python train.py --d_model=96 --n_kv_head=1 --activation="swiglu" --norm="rmsnorm" --rope_base=10000.0 --attn_scale=0.125 --parallel_block=false --init_std_down=0.0695 --steps=5652
Each number is 128 + 24 x the weight over its row's rms, rounded and kept within 0 to 255. Layers, rows and columns count from 0. Numbers have three digits each. The size before them is the row's rms in percent of the matrix's.

# layer 3 MLP down (transposed), 256x96, rms 0.0697, rows 243-255, columns 0-95
097:168102123104166140153101150176146175111088149130106098099099138190132133117151148104128117103178131139096155117113159174116142143109148105111122135143089125143121124127096113130137135115150151133140139191130142173096111130115123097129127152122096125162127132172111109132137176102107135123
094:103148112108135122148114105151115115119130174132165139163148100078115159120090124103142132113115104132143120143133126083160140133146112147134149134119118081108143137144110125107119097117170127124113171156180137144142133127112125169158140118099120112080119102096173135128160157118047104107
098:109173130111119189123099133165156127132155104127104128135170170114156138155119116149117151127135123140111123103122119149159128125085108162122131138155142136139133146139154109076123142154168128149106108106117101127160100097088111145081130116143091097108118100149166081114104129146096168165
095:106107134148176084142148156137105114173113126108132136170098116169144142127184103135139154134119089103116139109135126135111106110199161138106135142104066137127132137152142121125171134103139139148124088097124149151115126138145144102099159119138168152108146119137141097117097100126133171106
103:129119161126154132154090095135121146150122105150116121121113099133152120118113112172146090159093103084128156126131173165130103156160148129137149158129111084103095130159124094140128135109077118168118109154112163150124103169121173152158079118125109154128108134121143145172157112099107138122
094:097088155081194115144111099115114113139127137098139133095117103144096161140129122144155159097118077131107138130153157153161115173164131110133123125143103107109130140088131116164149093151132122120147110180122193113122099125130134121154126136114148141151140126108123137083136176151116148113
092:117112091181175090137129123118079116127174123126103127136122122111143138154129127123118090118130101114125128132121106119140179102141159103122118078140108105118145100093127113089111144112141147156164101150137144143140085111115117088068109105101115102131141141115149123101195119117159099120
102:104077141107094171145127105141128137133138128126151152141148162165158104097090108128132150113077127127121150157157169141138136113170121117165179118180143143172127160165150131123154129118136113125115125141146123101095119150111117128109108108131141131165128158137105143062112123114155080131
099:097146131139171117119167139133138179171106109160151096146093141093157116109121100115155108141155111135135144105119112141131126084125146120105186119099136121186127162145098091132096137140102127138090168110121195172123166137127133153137132148146163118135095139144140105137112128142140132126
093:109125056144124116094106112129144134114164106171124122146157134119123138148119160132144124109121131118075127164122141104140089151100130165165173160134172105134110138142130110102153109132113076151123114139176088111133089094146077106098097146125124112097128113122104123142130166118122147148
099:152123140179113128135103151183146132168133115136095147139096136168127157099148138051132164117143145099108141086117149104158167145140118133143173125135111130137144130145114082118119143141147153100126159126127105152139092132161151112128128122136166156150094169159144110114134154106161149153
102:156109136125147158109130138173141089137155148126123166137152134125103164135120113159125127165148107160145117155119118140140145156143108160187142122143141169141132207101107098140134107128159129135126134116166109098099110150117135086100149185142165106126161122143148101156135150136138155157
102:157133175158113140151112133140121075102073072117123100139118138131117174131156108108139132125126101107079171111126109101146124094148135121109129183142152121153128110120124145144115152164133116165138131156127176148105093141146131149146113132130156118168108126145159132162139151142126161073
# layer 3 MLP gate, 256x96, rms 0.0695, rows 244-255, columns 0-95
097:145072143142142143110135172086136128084120139128092091123109141163160156101115135126141084105099102133155130117094142105139118122129118133128101090159111141154135097072128152136123181097129107099152114156098156149139085088126135107136120138119100087085096114132137124140156146152148120125
105:125141130141170112110137127101126116134173051142103162133110142118136142131090153171134140134083134126105149124154124084138101137117109147192139122124089141103168138099095086125112136149109150141141129147140125128159097109127120139100084091118135093134095114136135119147112155115158158173
092:151079136094124138152171159143170115088123128143112126110118136127172139135078129131126139162147127135123094157112156142115092157135141115185111152100140132088148125133106152165125136140105129167118153114133123121140136102157120116129124104077098127088120110130079106179164094138153128161
109:109201140108134084148137104130096141117102112146108136126132149141105087110145104123161096102128121106134131101172123138121170074133148144117137181120090126162120149139133118102114154108082086154105157109134113148133099130123117164135106135134167091127123141151095106133164100092154128132
093:123131156114189105152115147137097136128130116085148141109157095148121118103125145136131096059095108092131123155178154109135104156154160135123088126154125139150087128106125151134105134125151147127122110182125127111156117109111116093141089145115138157154122146127104147168117152166165090145
094:152139081096156088162133132152112131137168130110137107127124106129108104105183174138126138139079076143166166092125087123078119150121132158153112126164137130144106167116122126140093093096106127095098121148160149153120130164104140137142086103123125140126117130139115141142102115127090135144
101:145115086122141123096127129085192139124089108132091111090076160156098125121096142128139138126098151127110101141093139164137134122110102134128102087161131109090152134120188140124183105132118106121174106123147111102155135116168126141126135143133140132123109139089115122151092145142122164111
098:153103145156142160084128139106143130134163117107120144111111127141139143139144133164131112076144148138079100118136141117107139135128115129152133167117146100108102121154092164113182167113104149178144072107089077141099174145112163131130106154106127147099138153129128127117129114087140143161
093:150106108129160134122112133165120075150169139103147096134116153111155152155121099109116141096115136144173138094106146143113116123142108102137089124167132164112136148110102107139154122144117174107180099154116086125130128170117051115109129135120108121115123144131164166132133154138123166161
104:165149125157121102120117118159138140161073146137120088099106143103133088111141070123115121097101115148094106112112146117092139181096152118089097116100095108106089098117135132134148106137162069151118136139102102129130150152109120162131138142090094148098123120142096112120115150114118116122
098:085097168083070160180098141100118142177172109124097119113117102141141093133126149108151120158161125102110114114176128154132148102111118142132123145139118158122146130141144127149124140106128112155128107154108135190132160154131141119149140132159129125108097100127072117099107126101148103113
095:144130120125130094087095115157142135140111082130141130125099089112109119116115170114132125128161109105129107141153118160113136142128152135112147144103111120121086137107164139160094110102117137102127069070105105148193168141141121155104090161119149107160159166125139124156122121125079144112
# layer 3 MLP up, 256x96, rms 0.0696, rows 244-255, columns 0-95
094:129121140138130148113082094111138164124148103130141112125122135132158134166138085138122118125148142111139099090122072168140177115104137133114120132130097083069159125133121127153143143123114145102103120120092153113142117112120100155105139124144116158142161070133089137145151098092199144116
115:122137111153139083093115077082131108148148146129116147127104133124110122112099129117136146122135146134155147121145096118103083095162119116141128130131092123116189163115094102142139103112102117106128151174127147100126161103165155148107151104117179138140152132105148162140143091148067096142
095:154150105116076151148127108123178150094128137105140153164157147115101109121113166145099123111139138145146166103132155136140170163074106121141127065146168107141118126103141110114120152135101132097153115119102081115178124159097099135126109172152129110136120142143142136140133156112157115152
110:132161187163086134114148131151097156129128129128103135134133136128107164110111107113112123130159161122111117149119169159107068115192092102089160101116151157139114146126126125134125131123112157159116150096130124120098102136104117125120122134175077152141152139166161131150105116111113098088
097:135110106119094160076134110126157108141105127149122130140160091084114178106150104142122124136103119115070116087103136153144128176094152116095150118133150141122145166143138112113159145112128134142152120120162110134107133143105149144115146102111179070081138107148117129143136115084088147145
097:140118133081070115118124153138168121136152133117140071109102172134131164161131165095136110126165149131090105129137148123118116129119126155140162173133100128112196163166108117125146132167094132114143097110108142130158107115151094147158166093144123099096101131143132131118122141141138117152
104:139194121148155119123179109120116096125140173169121142135119151115109136081103098155112116144141141095106116095133116143104115105118129145171106138121125104113189139102179126092122157151126115137174121094118112140163145131160114141158156127147127143154147154155125136110098105173105144132
098:122099100102112134124111164116142119096099125152138154114139153113107130108100113126164099150140117146166146103094107088123160071158146156096146074094095138150130121126141120129122140142112119190123129123145098157132107137116089163166160164149144116165139139138089152143174117138116155128
097:172106122129131126124154114127119105166095112077111132109152164131142092124123114109161133114151199149157128121129140126118147144122122101108112112139108168110140133124099115154126135124155123099172114158116107152117146123151120077160134135124110107147129126145127101093050161160174101161
100:111118143134134120115156126144143140139098118152132100131134107129162136157116128119121084109106112136132110129139130114120140167164146120066151145092133090121095152122161147154153139149122125120087166118095173150127069095110138141129160117098134088096074109140088156139152139099104075139
103:133114137134125119163177171156149140134104116097160199168100143121135081126144149164118156121184108110175111121134168141135160091125100114154156133099166145140091148136119121103130118115138123100096155128146123125115148137099122114083144124128155119132135152170137083127114131131104128149
100:123139071157146162100095141142146117171124078158166104115118121103109133106113115136128128096115134120147127130115153095126105164152128113167161117109138098136096109161097108101109123130138171113182137105115076147143159103142135145131133135120130098103131162145198154155104119141141137142